From a checkpoint of a small transformer trained on Wikipedia: 4 heads of 32.
Each number is 128 + 24 x the weight over its row's rms, rounded and kept within 0 to 255. Layers, rows and columns count from 0. Numbers have three digits each. The size before them is the row's rms in percent of the matrix's.

# layer 9 MLP up, 320x128, rms 0.121, rows 300-319, columns 64-95
096:133096114119150137108120101142115131107113112175166088098110125124157102125121131141128162120098
107:112129158135107142124158123065092134133108129142124154112093135137148158133119152123118121135133
101:129183136124117118129103107149098124106112130114149140119112124146142145140094099149142128140122
093:145116125134118128125164108138149066145115089126126170131117107120132090150148154124138136133102
108:149164126121123127135120149132136133109153140118085155135125159150131055151136170182132111136133
108:103158107153131112147128124089119146127104089118113121116124109147120115081139108126110169148121
096:099123137115173156131130162135158097125148121134161145130114154114141147118169107097126163108149
125:151157121114128128113121119125113174087176162131110143161139169096118129120095120124133138138129
098:128133127078113120119147163109085139110121142079120122123124144147142095133092161114079124102132
096:124118153152119112119124142138120123130120137139102076118098142138144127148087106102141158116126
107:169124119112135121132135114096148096165092138128143131108110125146095114120122047132130123133094
096:110122121132132126175123129115113088136172076137126099125160135127130087099130169135125126136143
082:135119111127133080108109130107153158082128113120123152088158091100139095135142104107139101137146
099:070123138141146088125158067146133115105116136116113129123067129143129171112167157130116141098174
105:130152111142136158119116112138129129100136138145109174140055147120111130117141146118123111143136
099:173139174131135067085118173145133118142142164128115104135116138126101159122133082110132153093142
093:141139121128066128103098163169174104135141167119144157133123130133155126093133125117097148148167
108:134128144144109122109120121117170137154094091126143187170148107090115140128176115129081141117119
095:108144083140092151126120141167131068102144117145160181137125126150080140151106105157163128086126
106:119135111130095120160171140145139096082156062108106104126148071142123103100102148150118176150138